config.yaml
n_layer: 15
d_model: 160
n_head: 5
n_kv_head: 5
head_dim: 32
d_mlp: 640
vocab_size: 2048
activation: "squared_relu"
norm: "layernorm"
norm_place: "pre"
norm_eps: 1e-05
positions: "rope"
rope_base: 10000.0
rope_fraction: 0.5
qk_norm: false
attn_scale: 0.177
bias: "none"
tie_embeddings: true
parallel_block: false
init: "normal"
init_std_qkv: 0.0472
init_std_o: 0.0
init_std_up: 0.0472
init_std_down: 0.0
optimizer: "muon_variant"
lr: 0.00257
lr_mult_o: 0.636
beta1: 0.93
lr_head: 0.00539
grad_clip: 2.0
warmup_steps: 200
schedule: "cos"
final_lr_fraction: 0.1
batch_tokens: 16384
seq_len: 256
doc_mask: true
train_tokens: 135200000
steps: 8252
dataset: "wikipedia_en"
Each number is 200 + 20 x the weight over the matrix's rms, rounded and kept within 0 to 999. Layers, rows and columns count from 0.

# layer 6 MLP up, 640x160, rms 0.114, rows 207-250, columns 0-159
212,169,218,183,214,199,207,201,213,207,211,183,160,170,208,220,172,207,230,193,197,149,185,195,238,182,190,183,178,196,179,184,216,204,210,213,201,204,198,220,182,196,173,154,205,214,172,220,178,145,213,201,186,201,196,200,227,212,215,188,246,202,222,216,172,182,221,193,225,211,200,179,202,224,207,191,205,185,267,203,166,181,168,187,190,206,175,169,210,211,195,179,208,217,190,168,232,191,222,244,192,174,191,210,198,228,206,144,202,202,215,170,204,200,195,207,184,193,226,183,199,173,231,199,246,185,225,233,206,196,198,202,197,204,199,200,220,166,200,221,180,206,211,216,211,142,177,221,202,202,200,233,216,183,176,198,185,187,170,196
181,211,207,207,200,162,211,195,225,220,205,245,246,252,190,203,217,198,207,190,180,164,199,191,196,157,202,167,228,166,187,184,172,204,192,191,221,199,168,192,182,198,208,180,212,206,194,163,212,219,174,207,211,230,188,186,201,204,186,218,198,235,261,213,192,235,160,195,190,211,200,207,226,197,170,196,204,182,186,212,182,201,220,210,197,183,146,197,199,187,184,166,136,179,235,186,242,204,222,167,222,195,180,227,203,217,209,180,206,232,182,211,197,214,174,172,217,164,204,186,208,189,225,188,217,192,206,209,192,224,201,176,239,217,188,224,207,210,190,225,198,193,195,193,194,192,185,184,213,207,208,206,204,195,190,198,194,208,189,209
199,219,190,218,167,189,191,197,211,198,201,204,221,232,223,199,199,219,183,236,175,216,200,196,209,211,205,169,187,191,164,185,164,196,229,197,175,215,200,206,208,210,206,202,189,189,196,203,197,206,206,198,177,204,202,192,181,199,203,205,195,240,163,188,226,180,178,211,228,183,213,181,211,220,182,191,186,163,179,180,201,191,199,173,192,240,176,268,207,208,199,213,186,192,210,189,190,232,185,214,247,218,233,223,178,224,257,187,227,204,226,180,215,229,174,192,189,231,226,235,200,180,187,183,191,204,191,192,223,201,216,210,227,221,192,184,204,205,211,215,179,175,189,208,239,199,203,198,219,188,191,229,191,187,183,194,220,210,182,179
169,180,163,215,210,130,194,213,205,203,160,224,197,197,226,207,215,180,169,211,197,209,212,191,192,211,176,170,207,196,217,200,186,215,185,193,216,191,220,192,206,205,162,209,250,215,207,209,206,193,223,177,224,190,209,186,222,195,184,215,172,183,216,220,242,206,175,196,179,202,197,198,245,159,171,199,211,205,224,236,213,180,208,180,175,209,198,181,185,208,183,193,217,169,261,240,179,187,181,153,201,213,202,216,200,173,198,197,211,179,226,218,198,217,191,199,199,195,203,196,192,166,180,222,204,177,179,220,214,215,215,197,217,192,203,187,221,204,199,208,205,196,201,237,213,194,161,181,214,221,237,183,251,231,184,196,191,222,232,190
207,183,180,166,218,217,184,222,220,191,165,223,171,147,198,208,220,222,191,224,184,192,163,166,238,192,231,201,197,210,205,213,184,199,194,213,198,208,185,195,199,202,227,188,221,215,222,188,215,223,182,196,166,238,180,211,192,202,189,217,201,177,225,161,218,225,191,218,204,185,213,220,210,213,190,189,187,245,198,212,230,185,200,195,204,215,161,190,185,183,216,193,215,193,201,195,196,196,186,201,232,169,208,175,210,178,163,220,199,224,181,192,183,192,179,202,206,206,187,187,200,223,214,240,205,201,164,193,215,197,213,203,232,183,201,177,181,207,201,215,197,173,229,196,184,185,200,233,205,170,220,192,221,183,243,187,172,193,211,217
246,206,223,182,197,223,226,204,179,182,172,187,194,234,190,232,158,190,214,173,168,146,227,193,184,174,207,211,208,207,208,237,212,214,187,206,209,253,188,201,231,197,209,170,195,204,145,198,191,165,188,215,185,155,169,162,158,182,195,212,201,175,213,191,226,211,179,195,163,194,216,210,217,174,192,217,214,180,195,228,206,200,224,213,211,201,209,181,240,191,241,178,169,200,178,158,199,196,237,171,167,195,208,201,214,149,248,213,191,188,195,196,209,235,181,194,185,202,176,195,195,185,169,193,214,210,193,232,194,184,214,165,181,203,208,220,235,199,187,217,194,230,217,175,203,208,177,204,194,195,229,192,202,205,232,214,213,183,220,204
201,231,222,200,218,205,181,226,179,197,175,243,198,178,167,210,225,211,186,192,234,202,162,214,189,201,204,197,238,189,192,182,217,206,187,190,182,219,209,217,182,200,167,209,203,212,213,251,198,223,204,234,196,174,188,197,183,170,244,199,213,213,194,204,185,203,196,212,183,209,208,217,195,207,201,178,197,201,196,192,214,218,223,208,222,203,208,222,206,214,200,192,204,203,213,218,201,231,180,197,197,208,196,189,234,207,201,239,187,221,214,185,216,206,208,208,218,205,212,198,184,232,186,198,223,197,171,184,216,196,213,178,189,215,226,215,207,213,191,200,202,223,186,209,201,204,209,188,196,222,219,232,213,191,179,180,177,206,206,216
219,219,193,191,195,186,214,180,201,180,203,220,211,120,199,197,240,203,183,198,201,190,183,180,200,177,187,208,210,208,208,219,176,198,211,197,214,220,194,214,179,200,156,202,187,236,216,217,202,209,195,209,209,235,196,174,195,208,198,183,162,203,222,204,216,184,204,226,180,200,203,198,180,200,200,227,176,228,186,180,208,164,226,225,223,186,187,194,216,212,227,200,196,224,184,191,228,180,201,195,193,209,198,177,218,224,201,171,247,179,183,188,198,184,177,201,213,175,226,188,202,185,216,199,191,210,205,200,202,173,220,207,211,190,181,191,201,234,235,177,170,178,220,209,187,205,187,199,216,199,209,196,195,182,221,186,229,212,203,211
179,199,216,213,196,213,206,197,200,189,184,210,221,183,216,221,208,187,201,209,213,204,217,202,192,186,210,199,193,170,177,206,179,206,213,182,218,212,229,191,190,219,221,226,198,181,174,194,196,191,200,211,211,198,193,210,174,217,193,198,216,210,181,198,178,168,220,207,165,239,210,205,203,190,192,193,223,198,235,221,198,209,280,216,183,173,214,185,172,212,225,222,206,228,219,192,196,180,196,214,225,197,224,232,195,197,220,210,207,216,199,194,205,214,169,224,205,186,217,196,190,269,231,194,172,181,144,197,197,212,189,228,195,206,174,226,190,206,205,204,195,189,202,214,223,214,197,194,201,170,216,190,239,186,188,190,166,206,205,190
162,169,181,198,179,228,147,233,230,156,237,246,236,219,213,200,221,201,209,213,212,183,174,177,211,221,191,186,190,186,203,207,214,188,218,212,201,230,202,219,180,212,228,191,201,212,231,180,202,189,194,167,232,204,184,229,224,164,180,189,193,195,210,216,172,210,195,190,199,196,206,171,169,204,196,210,206,205,190,196,220,213,191,206,192,187,206,216,230,201,175,178,205,215,186,183,216,200,203,199,215,178,185,195,193,201,193,179,231,182,193,195,185,206,187,182,199,210,180,228,185,213,183,245,217,213,208,206,158,214,195,216,209,190,236,217,213,198,212,217,207,220,224,212,198,176,166,214,190,185,181,216,205,191,212,177,197,202,201,194
208,206,206,192,186,184,202,205,218,213,189,179,224,219,225,189,222,190,236,170,219,147,172,190,226,248,205,213,229,194,208,197,208,209,204,191,194,180,235,196,181,175,163,214,199,180,227,220,185,215,236,179,248,212,184,238,186,195,228,164,183,203,214,169,175,215,226,202,172,208,188,238,201,247,180,180,195,208,203,196,188,210,218,172,189,180,174,232,187,213,211,211,223,169,231,194,207,184,199,183,204,189,189,211,222,189,210,187,159,170,179,188,213,163,226,178,183,210,209,237,196,211,201,250,172,182,164,232,207,183,211,206,236,206,235,196,197,203,230,227,199,217,197,215,223,211,235,194,243,192,204,178,185,184,203,202,176,193,186,198
171,186,218,220,223,188,241,212,197,196,208,172,198,222,196,209,186,182,180,196,196,192,210,192,218,207,183,202,207,177,198,175,254,202,215,220,189,232,198,197,197,177,198,203,158,180,197,200,182,159,189,183,195,194,137,193,217,195,205,196,215,187,204,231,199,265,227,207,187,202,204,172,232,185,213,171,183,207,198,201,199,175,209,192,191,187,203,201,199,207,176,201,184,156,199,213,196,218,231,172,194,202,221,193,220,202,199,195,206,183,240,175,220,226,192,187,179,207,181,212,200,219,202,206,198,238,167,167,231,204,221,221,228,202,182,190,232,221,197,201,188,210,178,219,219,190,180,213,195,232,194,207,192,197,179,243,187,246,189,173
209,191,196,211,212,182,225,197,208,222,190,211,174,139,191,210,202,232,222,202,208,207,197,207,182,164,202,156,223,202,194,235,219,202,202,187,173,157,200,186,224,239,171,165,212,227,225,202,210,185,187,176,213,200,193,192,200,232,175,209,180,236,216,182,196,176,222,218,169,202,178,160,203,204,192,212,198,217,210,212,209,205,177,192,227,195,164,216,241,191,200,218,202,200,209,187,194,178,184,185,232,192,218,188,191,187,199,199,199,185,180,207,178,176,228,232,194,205,181,193,168,174,237,207,205,161,184,209,216,179,205,214,205,240,175,199,242,198,170,227,198,179,191,210,207,203,225,183,173,208,206,199,232,187,219,167,205,191,197,217
214,205,176,181,202,177,213,193,190,202,207,214,245,206,194,182,226,190,197,185,201,216,191,199,213,194,164,198,168,226,188,208,183,216,208,172,181,188,198,203,176,210,164,193,193,193,221,208,215,202,200,221,199,192,190,188,183,230,258,192,197,144,235,216,215,222,177,197,173,188,217,200,228,204,183,181,184,210,188,208,200,176,190,209,219,197,223,220,195,173,202,194,173,186,195,214,231,216,221,212,208,205,199,191,197,226,174,175,188,176,210,188,185,221,215,209,214,187,175,179,193,200,206,214,211,205,185,240,198,206,219,208,183,229,198,184,208,190,232,198,201,190,235,195,212,228,189,204,218,193,213,184,189,207,194,187,207,209,207,204
211,182,194,211,220,194,195,192,189,204,200,173,177,231,196,232,214,189,170,214,213,210,202,213,188,206,158,218,218,209,192,249,202,193,194,216,145,235,189,206,232,168,209,156,212,230,157,218,190,169,160,191,188,219,166,225,199,187,227,199,189,209,205,197,201,186,200,205,214,193,206,218,195,186,212,214,164,187,215,195,213,199,187,199,199,189,188,185,215,214,184,217,214,209,184,216,233,174,186,185,188,226,218,208,196,179,215,213,176,210,213,192,189,190,202,219,207,230,198,200,195,178,176,227,213,181,239,188,179,202,219,183,186,203,202,187,159,202,192,200,202,195,210,200,239,175,188,194,154,160,217,212,189,201,212,191,216,178,175,197
203,176,196,213,191,197,205,221,231,214,205,224,165,205,207,209,197,184,208,169,205,197,168,181,187,183,196,226,263,212,202,207,150,189,188,215,227,218,205,170,193,217,201,213,169,223,153,187,204,210,221,178,220,223,184,236,214,182,209,212,221,213,194,196,202,205,192,211,212,190,208,193,180,221,197,220,190,183,213,191,183,176,185,239,205,211,203,197,218,215,200,229,216,235,225,188,195,197,242,203,164,202,192,223,194,213,180,211,186,198,195,168,177,218,177,169,251,181,222,232,196,199,198,212,209,232,182,191,199,221,155,197,223,237,214,190,174,178,200,203,245,190,205,211,233,206,210,235,203,191,198,175,214,221,226,211,212,198,234,215
196,215,192,187,221,198,210,190,183,188,196,173,214,244,200,172,204,218,186,223,207,196,189,221,185,208,208,185,184,196,195,226,205,161,197,211,180,185,161,196,198,218,200,207,211,201,200,203,207,172,219,205,210,180,206,194,199,193,233,177,205,218,228,197,207,215,191,206,194,191,194,211,231,195,207,210,211,205,227,190,199,199,198,198,222,213,177,216,190,198,206,193,176,189,199,192,234,176,222,195,206,207,236,204,232,204,173,170,213,200,193,215,192,184,231,221,191,219,174,220,222,194,231,178,186,208,197,187,225,205,165,185,202,207,176,210,224,218,203,212,168,180,202,210,207,216,193,200,177,229,220,202,179,198,170,171,195,168,193,198
181,198,211,186,209,203,212,211,182,161,211,173,195,220,189,223,218,225,185,198,235,198,203,210,202,238,227,185,199,177,224,221,186,168,234,218,220,225,222,221,186,189,218,192,193,238,192,200,220,200,201,186,222,193,205,160,175,211,208,200,217,176,202,212,189,218,172,207,218,227,203,205,163,196,211,207,196,167,226,187,196,195,218,207,208,200,187,212,209,188,197,191,186,170,272,204,159,189,244,156,173,184,250,225,200,190,212,196,232,188,227,226,204,215,200,202,224,226,187,182,230,213,176,222,186,211,182,170,207,200,188,197,178,198,234,209,188,201,160,208,217,181,217,179,174,208,219,200,236,202,197,191,226,188,208,211,174,192,211,223
218,184,207,198,169,184,203,185,214,146,208,180,200,197,183,215,224,204,198,176,174,203,201,188,205,192,183,192,205,209,169,206,207,187,213,191,221,199,221,208,193,213,220,205,197,211,195,185,159,191,207,234,200,220,216,196,220,207,233,194,204,204,181,211,182,192,163,216,180,200,189,188,210,180,196,201,204,198,180,183,169,224,175,218,183,210,168,189,186,180,205,206,229,199,171,210,182,184,185,173,198,198,206,178,208,201,182,168,173,208,210,191,223,188,184,191,208,215,195,215,199,217,199,213,205,184,197,182,188,194,203,215,141,193,202,213,213,218,223,183,202,197,194,194,171,191,231,208,213,222,219,189,214,216,194,190,190,182,226,199
188,197,212,182,217,184,206,185,212,191,200,205,205,228,192,218,216,188,209,207,186,222,200,189,201,214,166,213,172,201,208,230,214,189,210,198,184,200,198,187,180,232,219,221,184,200,206,185,211,183,185,190,203,213,167,206,174,206,187,195,206,244,238,208,198,211,214,185,159,163,154,183,190,223,201,173,195,183,215,240,229,190,199,199,242,183,204,229,220,189,210,207,205,202,192,182,223,213,193,189,230,197,156,203,244,200,232,190,192,212,220,187,207,174,195,215,212,215,216,214,191,185,195,177,200,192,210,197,167,200,187,251,194,179,220,208,211,215,180,229,187,196,181,222,225,205,203,218,154,185,201,198,202,193,194,213,191,226,219,154
168,194,185,200,205,202,174,196,246,202,201,269,203,215,185,203,213,197,182,157,209,197,183,244,246,224,200,194,172,232,195,175,152,207,231,218,229,214,174,207,197,152,182,190,239,170,214,254,181,242,216,191,186,196,173,165,216,224,248,200,207,181,249,177,154,197,167,186,223,213,189,182,210,239,197,228,201,191,198,199,193,203,203,225,166,202,184,189,205,195,240,186,195,200,202,203,201,187,215,135,249,191,205,205,224,183,191,191,186,202,206,220,177,164,215,202,194,194,198,171,216,257,194,191,189,194,203,195,230,225,222,184,198,185,194,198,187,207,183,215,168,212,183,206,213,198,177,216,196,205,198,175,175,203,201,226,204,155,221,217
207,217,190,227,222,208,200,208,181,216,206,173,190,185,191,208,212,202,207,198,216,222,195,223,194,199,215,167,227,171,178,196,217,141,197,197,208,182,204,183,250,222,189,174,214,179,202,167,162,197,229,210,198,221,172,196,241,177,230,181,180,199,186,191,229,196,152,198,200,175,197,212,206,181,187,193,210,216,201,225,218,194,195,164,190,219,198,171,233,187,179,189,183,173,225,208,187,177,198,169,199,213,239,204,212,233,210,194,228,178,184,163,201,208,211,214,210,194,187,203,197,205,167,230,238,214,185,195,206,203,183,201,206,187,227,209,199,189,193,160,201,228,201,208,211,212,190,216,216,153,171,183,202,202,184,196,196,230,215,186
227,231,173,169,185,205,159,215,153,178,217,214,198,233,190,198,190,182,216,166,209,200,185,200,214,185,172,213,199,189,220,202,176,211,207,196,198,200,191,190,243,205,220,205,210,201,195,200,211,206,197,201,201,187,205,174,215,202,175,195,221,221,178,219,227,203,232,218,192,199,193,210,149,207,171,198,176,227,203,254,203,188,163,187,203,211,231,215,224,199,210,170,211,227,198,197,175,207,248,215,212,200,219,164,215,207,200,212,200,182,213,204,202,176,190,176,183,187,196,193,179,177,186,187,190,214,224,170,189,190,174,199,153,235,198,186,210,224,200,209,218,152,181,187,231,209,208,209,188,200,215,205,227,209,199,231,198,204,198,170
197,212,209,192,211,168,150,183,223,223,189,194,226,219,170,183,157,183,229,204,176,228,192,204,196,215,180,211,163,199,225,216,222,202,226,207,220,192,212,199,227,180,153,227,219,218,183,181,206,187,247,207,220,180,224,233,203,212,219,199,201,183,173,161,200,208,204,189,183,219,183,211,208,191,186,211,204,204,191,213,198,229,161,221,201,180,229,185,189,167,200,198,192,220,201,202,205,178,215,217,201,186,205,194,233,203,191,202,218,176,197,189,198,180,171,185,212,215,180,224,222,200,183,226,175,240,181,224,181,174,250,202,215,252,228,205,192,189,180,214,192,204,182,222,169,165,206,224,152,163,193,182,226,209,220,191,195,204,221,207
181,176,184,170,199,201,189,205,194,209,180,174,218,214,229,192,188,172,201,201,211,175,235,223,199,179,216,204,234,155,167,190,197,220,183,236,192,189,224,175,199,213,199,186,230,222,199,213,209,156,187,188,192,200,192,167,194,211,197,174,215,197,187,201,224,202,195,234,175,223,201,194,203,158,155,194,183,203,192,227,193,195,216,163,212,214,190,205,217,223,145,200,187,211,168,196,203,184,234,200,220,199,198,207,233,213,215,194,222,215,222,197,185,202,212,209,194,191,208,182,174,200,213,197,237,185,235,189,206,195,176,176,169,187,230,181,180,247,219,216,226,161,191,226,225,233,229,188,178,187,167,199,201,229,220,167,191,178,182,214
208,210,201,195,150,189,213,202,232,174,223,202,213,200,189,207,211,233,188,208,198,176,205,227,176,200,207,226,204,196,204,206,164,187,199,203,206,193,193,185,214,216,186,188,200,204,197,208,212,229,188,181,152,222,203,236,211,192,188,170,186,228,204,163,185,173,173,215,193,203,158,208,182,210,203,199,191,194,189,220,186,215,213,180,182,241,230,172,219,195,196,196,184,206,169,208,266,179,189,170,204,202,185,180,179,199,230,170,198,199,169,201,194,208,189,182,173,213,188,245,222,202,189,193,201,207,208,203,211,199,220,202,212,236,160,197,181,210,190,176,189,199,201,204,195,203,219,183,183,212,200,188,207,222,215,199,205,237,206,186
203,189,200,165,215,183,219,204,207,179,212,199,183,225,200,168,194,184,174,207,196,198,179,220,210,220,192,188,181,235,196,199,203,190,209,202,200,179,134,181,173,201,178,164,212,212,214,241,187,235,211,232,171,180,195,181,188,191,206,193,214,176,200,204,211,221,195,185,191,188,205,197,237,188,215,196,171,223,178,212,205,193,228,220,162,223,183,227,200,195,182,184,212,206,186,185,211,203,178,186,209,196,204,209,192,190,222,200,204,184,182,220,198,170,169,194,226,175,185,207,211,207,238,199,206,221,212,252,201,198,159,176,205,207,219,198,234,177,187,201,191,194,238,221,204,197,162,204,193,205,201,207,196,199,200,205,217,218,194,211
186,213,187,195,194,180,206,195,209,202,205,216,212,188,198,225,200,228,164,188,205,182,176,232,265,210,173,196,229,207,201,194,227,203,220,177,198,216,216,204,182,233,131,220,212,180,204,161,195,165,186,224,195,195,205,168,197,187,230,165,216,190,174,181,207,191,214,208,212,245,199,207,231,194,247,195,219,183,207,189,197,222,161,187,169,175,226,220,214,181,205,182,198,188,172,251,182,213,200,203,202,198,213,181,175,190,194,189,197,219,214,245,163,206,211,210,197,210,187,190,188,184,180,219,204,213,196,165,201,238,204,186,218,184,195,182,210,155,193,208,171,209,188,209,199,230,225,238,220,193,221,192,240,174,159,196,206,213,188,206
193,231,173,218,220,207,169,202,238,190,186,196,188,220,189,227,238,223,220,214,179,198,215,215,177,191,198,209,189,201,172,205,219,195,220,190,216,217,187,240,225,212,174,195,192,232,194,200,187,214,195,196,205,273,228,166,230,219,180,169,182,200,183,194,272,218,224,196,215,210,168,174,187,176,227,155,181,176,233,188,181,178,219,202,209,238,198,205,177,209,175,218,172,224,255,195,174,218,210,208,221,174,172,182,205,189,193,207,215,199,190,201,212,217,207,219,202,213,189,200,230,179,205,217,131,191,209,176,169,211,189,212,213,223,188,177,209,227,184,215,184,175,190,177,220,229,202,244,211,214,180,215,182,211,202,199,159,158,199,195
217,199,216,244,168,210,226,169,212,199,193,188,231,183,241,177,181,207,197,211,219,176,233,209,193,178,244,196,198,216,185,207,217,192,204,157,189,218,215,183,224,180,216,219,180,217,165,193,213,170,201,231,185,175,169,179,217,182,194,200,207,175,219,194,187,225,190,189,181,212,214,203,164,237,219,203,197,202,202,195,209,211,230,191,210,218,222,213,192,206,206,168,208,150,189,240,215,210,212,191,238,207,212,203,230,213,156,193,207,196,210,273,234,177,191,218,216,173,248,222,187,202,195,195,178,233,230,166,194,195,193,207,174,222,183,207,211,183,175,213,184,191,187,211,231,176,196,206,168,223,247,217,210,153,211,210,191,181,192,203
218,179,204,173,195,200,196,182,191,209,199,209,196,209,223,180,188,223,194,215,181,164,217,208,210,215,192,207,217,197,189,194,208,202,173,182,201,195,169,151,243,192,204,221,242,206,228,184,225,218,235,200,210,180,206,189,186,195,246,180,197,164,208,228,206,200,202,171,211,188,164,203,207,175,209,236,191,211,187,199,204,205,224,212,203,213,214,192,167,206,203,172,177,199,190,232,218,218,220,211,221,196,188,166,246,186,227,203,222,177,208,269,231,226,197,231,211,217,203,236,187,185,216,192,223,198,210,195,227,184,185,221,197,199,168,212,220,195,207,237,179,206,203,203,208,191,207,226,203,234,180,195,182,185,214,213,171,236,242,165
219,186,196,173,153,208,188,184,229,170,221,209,222,217,192,214,178,213,168,206,228,228,195,215,223,179,209,182,175,176,178,199,189,205,239,222,182,241,222,192,219,203,176,219,195,139,205,221,198,204,162,198,201,216,208,228,235,191,163,201,179,210,180,184,174,210,210,208,211,168,192,229,161,213,207,212,192,200,244,222,185,176,222,202,196,196,197,186,224,215,184,211,161,194,212,204,207,166,238,162,225,180,199,201,171,225,218,215,185,227,165,190,200,145,178,191,199,191,181,194,218,216,185,220,193,183,208,181,229,196,222,184,201,201,178,192,208,193,185,176,189,216,214,176,202,216,187,192,163,179,163,211,199,202,222,205,216,163,225,213
199,196,180,183,213,206,220,198,201,196,181,197,240,214,229,197,210,227,170,204,195,189,178,188,196,221,184,157,229,199,223,193,229,219,168,180,213,230,192,213,211,169,219,211,248,187,217,199,231,229,198,188,125,211,161,222,188,192,205,189,211,205,224,202,182,192,195,214,204,193,193,227,209,199,190,229,186,202,203,232,197,206,173,219,210,199,162,174,163,205,223,264,214,189,207,203,173,211,189,207,206,222,179,214,230,168,201,212,187,217,181,173,219,194,222,194,193,212,187,227,184,198,223,188,234,190,169,186,223,230,201,182,216,200,197,208,191,226,252,227,226,201,211,203,183,231,161,171,177,223,216,186,235,201,228,192,203,193,207,212
161,201,175,236,191,188,240,199,216,188,196,194,189,220,214,155,190,245,204,209,186,197,230,184,237,229,203,208,206,182,202,169,184,212,196,201,189,227,211,178,206,206,207,193,195,216,200,204,209,212,145,206,164,206,199,203,181,190,180,196,221,234,177,186,191,198,219,211,215,175,200,206,198,173,226,224,176,219,211,220,201,183,181,220,192,219,199,188,193,205,185,170,203,220,197,200,201,210,183,216,184,164,170,202,203,201,168,180,192,201,217,213,198,229,213,213,202,166,178,189,203,197,162,229,205,191,162,195,191,201,197,190,155,210,235,200,225,190,208,230,195,183,204,231,198,180,176,226,199,200,225,203,199,184,232,219,179,226,200,180
175,207,195,175,229,194,188,213,183,207,231,190,207,176,223,188,205,185,182,230,223,213,211,227,239,171,176,212,179,201,223,203,184,204,199,215,189,187,198,197,193,167,217,200,255,192,206,188,197,185,194,203,238,191,195,216,194,190,189,233,203,206,199,195,197,213,187,176,221,174,220,220,201,191,221,226,199,166,230,220,186,214,195,216,193,215,212,203,220,173,179,209,224,189,185,248,195,170,190,205,224,169,225,214,182,177,194,196,207,221,162,177,233,202,228,173,222,217,202,189,175,192,196,197,226,205,198,183,208,219,208,178,196,204,202,175,192,172,197,199,223,231,178,174,235,235,182,215,207,190,215,193,231,225,170,203,236,217,221,217
181,197,215,172,219,215,179,219,221,189,202,154,255,195,230,195,220,180,202,184,195,198,199,209,252,225,200,158,183,182,206,218,178,204,177,201,217,225,177,204,211,210,188,198,199,188,218,187,179,196,201,213,180,208,205,197,202,188,190,204,202,210,199,208,180,182,190,219,192,236,215,217,182,175,208,209,164,189,213,168,209,208,188,185,187,205,158,179,147,179,196,206,175,218,171,226,192,216,216,181,205,181,275,244,208,247,178,194,204,203,192,189,187,231,225,219,236,192,207,200,175,196,210,201,183,190,216,207,202,213,191,184,216,173,188,205,230,205,168,204,183,218,247,229,191,215,191,210,189,188,175,177,208,225,197,211,171,219,234,187
182,197,189,218,211,179,211,234,166,181,179,187,216,198,245,193,214,182,168,224,195,206,167,215,204,197,188,156,178,179,208,184,179,240,191,188,216,211,209,195,225,219,218,209,170,200,177,196,187,203,194,211,124,257,187,202,180,258,234,210,201,206,256,164,205,169,204,170,208,216,213,194,236,219,210,231,221,192,205,169,224,189,206,196,190,214,210,214,175,225,230,178,172,221,199,206,178,184,197,191,202,177,213,196,176,210,209,201,220,184,178,215,182,184,180,220,239,229,169,200,213,172,209,180,213,201,211,205,182,244,212,192,199,226,199,210,194,176,191,200,208,194,202,211,189,196,196,198,221,193,176,240,229,256,194,187,187,211,234,228
173,190,183,173,217,226,230,198,237,201,179,223,198,238,177,218,205,192,170,225,183,195,216,199,222,179,239,223,162,178,185,213,197,192,232,190,250,195,217,167,206,160,196,189,195,242,170,198,156,211,229,192,219,187,189,155,184,228,220,189,207,189,208,208,202,181,150,222,218,191,213,209,224,181,185,220,217,163,150,183,194,220,208,197,206,208,217,198,196,200,159,243,136,210,215,207,213,170,200,176,193,195,224,229,213,182,253,222,175,181,174,198,184,208,213,191,252,215,219,193,164,184,217,228,192,216,161,203,188,210,222,209,172,227,187,192,206,216,209,195,189,162,171,201,180,230,186,223,190,218,209,222,189,208,193,187,199,200,217,193
219,200,222,162,195,226,177,185,192,184,188,220,151,209,191,162,217,195,201,227,186,209,225,216,252,207,183,209,215,187,200,210,191,175,214,149,156,232,212,188,208,193,222,206,187,200,241,236,209,217,197,227,186,185,235,190,160,170,194,203,192,198,233,229,217,194,235,234,171,256,170,178,223,168,206,192,197,229,180,193,212,199,209,219,220,195,196,222,185,173,205,173,186,217,188,190,202,215,232,178,186,185,211,223,195,177,195,214,212,157,164,178,180,156,170,197,205,144,222,182,226,201,185,168,201,181,211,215,211,216,199,207,179,200,184,205,181,166,221,215,202,208,210,191,223,231,187,212,152,213,203,194,210,199,205,205,210,193,193,201
231,215,201,203,225,198,186,189,213,172,169,250,219,191,181,202,191,200,206,198,200,155,185,202,198,192,220,202,186,194,208,211,203,205,188,199,206,242,152,204,192,196,217,199,189,181,207,199,210,209,189,189,195,185,180,183,229,202,181,181,178,224,210,223,210,193,154,165,200,212,196,186,203,179,162,182,183,207,225,164,197,195,225,192,209,188,177,221,171,189,203,235,189,211,214,189,203,175,177,202,192,185,190,182,174,182,210,192,171,198,193,195,202,236,194,236,219,217,191,177,218,182,187,194,204,178,216,192,239,184,229,189,215,246,166,160,218,210,175,227,187,152,205,220,203,230,200,206,232,191,198,219,222,179,193,178,186,209,192,198
211,219,169,189,218,151,202,199,253,211,193,207,162,189,226,226,209,180,190,198,201,210,223,176,204,178,183,208,230,146,248,237,225,210,233,200,179,186,178,210,190,189,217,209,247,247,194,190,211,195,217,191,211,229,199,200,215,221,203,186,193,187,183,212,221,184,204,208,201,210,220,178,195,194,236,228,204,184,199,207,216,177,204,200,157,201,176,184,212,195,142,193,171,171,214,217,153,184,206,223,228,202,192,213,177,183,221,228,207,206,198,187,201,219,196,201,173,210,210,186,176,181,195,172,205,207,193,232,199,237,182,240,213,227,162,205,207,172,189,189,181,167,184,210,201,186,180,205,162,151,216,224,211,218,153,204,184,237,212,197
166,192,170,209,181,211,188,184,209,212,192,226,204,214,210,199,212,220,190,189,184,214,222,198,188,184,220,200,164,183,192,224,213,193,186,181,222,211,220,175,224,205,216,152,219,223,199,177,203,212,210,190,199,241,206,180,176,200,212,197,214,198,199,184,195,207,191,217,204,230,203,176,198,187,191,146,209,209,203,187,206,206,202,201,193,178,211,221,219,194,206,243,190,214,206,181,197,193,204,180,210,166,207,198,188,239,185,198,192,184,226,211,209,221,221,207,237,236,243,239,203,177,192,201,201,209,225,193,252,184,193,213,204,197,232,225,202,209,173,224,202,213,235,195,215,168,184,198,192,212,187,212,196,221,222,201,188,196,202,171
184,230,214,209,189,240,212,176,182,213,195,236,210,165,184,206,159,176,189,162,183,184,219,195,221,200,203,205,219,204,190,214,212,194,207,178,218,185,194,229,195,167,207,204,189,208,164,187,224,167,216,174,139,198,223,210,217,182,215,164,218,231,180,177,201,194,244,206,200,182,206,233,160,199,198,220,199,197,192,214,195,244,198,218,219,182,190,208,208,181,185,187,212,164,219,201,190,171,216,211,218,216,184,214,186,204,189,215,206,212,222,202,214,205,194,209,225,189,209,177,168,214,172,192,174,190,218,195,189,191,171,185,189,215,181,207,187,219,219,212,188,187,211,184,188,200,222,212,203,175,227,213,180,243,213,180,211,173,233,213
197,173,183,202,211,184,191,191,196,207,193,217,165,177,190,239,219,205,213,212,165,196,212,181,248,219,221,186,203,203,212,232,204,182,211,176,207,217,226,198,199,198,170,213,223,203,188,225,200,214,212,192,188,183,215,204,187,183,241,192,209,172,195,205,205,205,205,176,185,173,190,197,227,170,203,226,220,224,206,177,221,185,185,178,219,191,193,182,225,163,212,191,194,182,211,205,219,179,204,193,205,182,214,184,181,224,196,191,194,210,208,215,232,225,181,204,225,205,210,184,224,209,213,220,234,183,204,189,222,183,175,173,138,187,195,205,212,198,218,187,179,199,241,204,207,183,209,216,182,210,166,167,236,243,211,192,173,208,203,186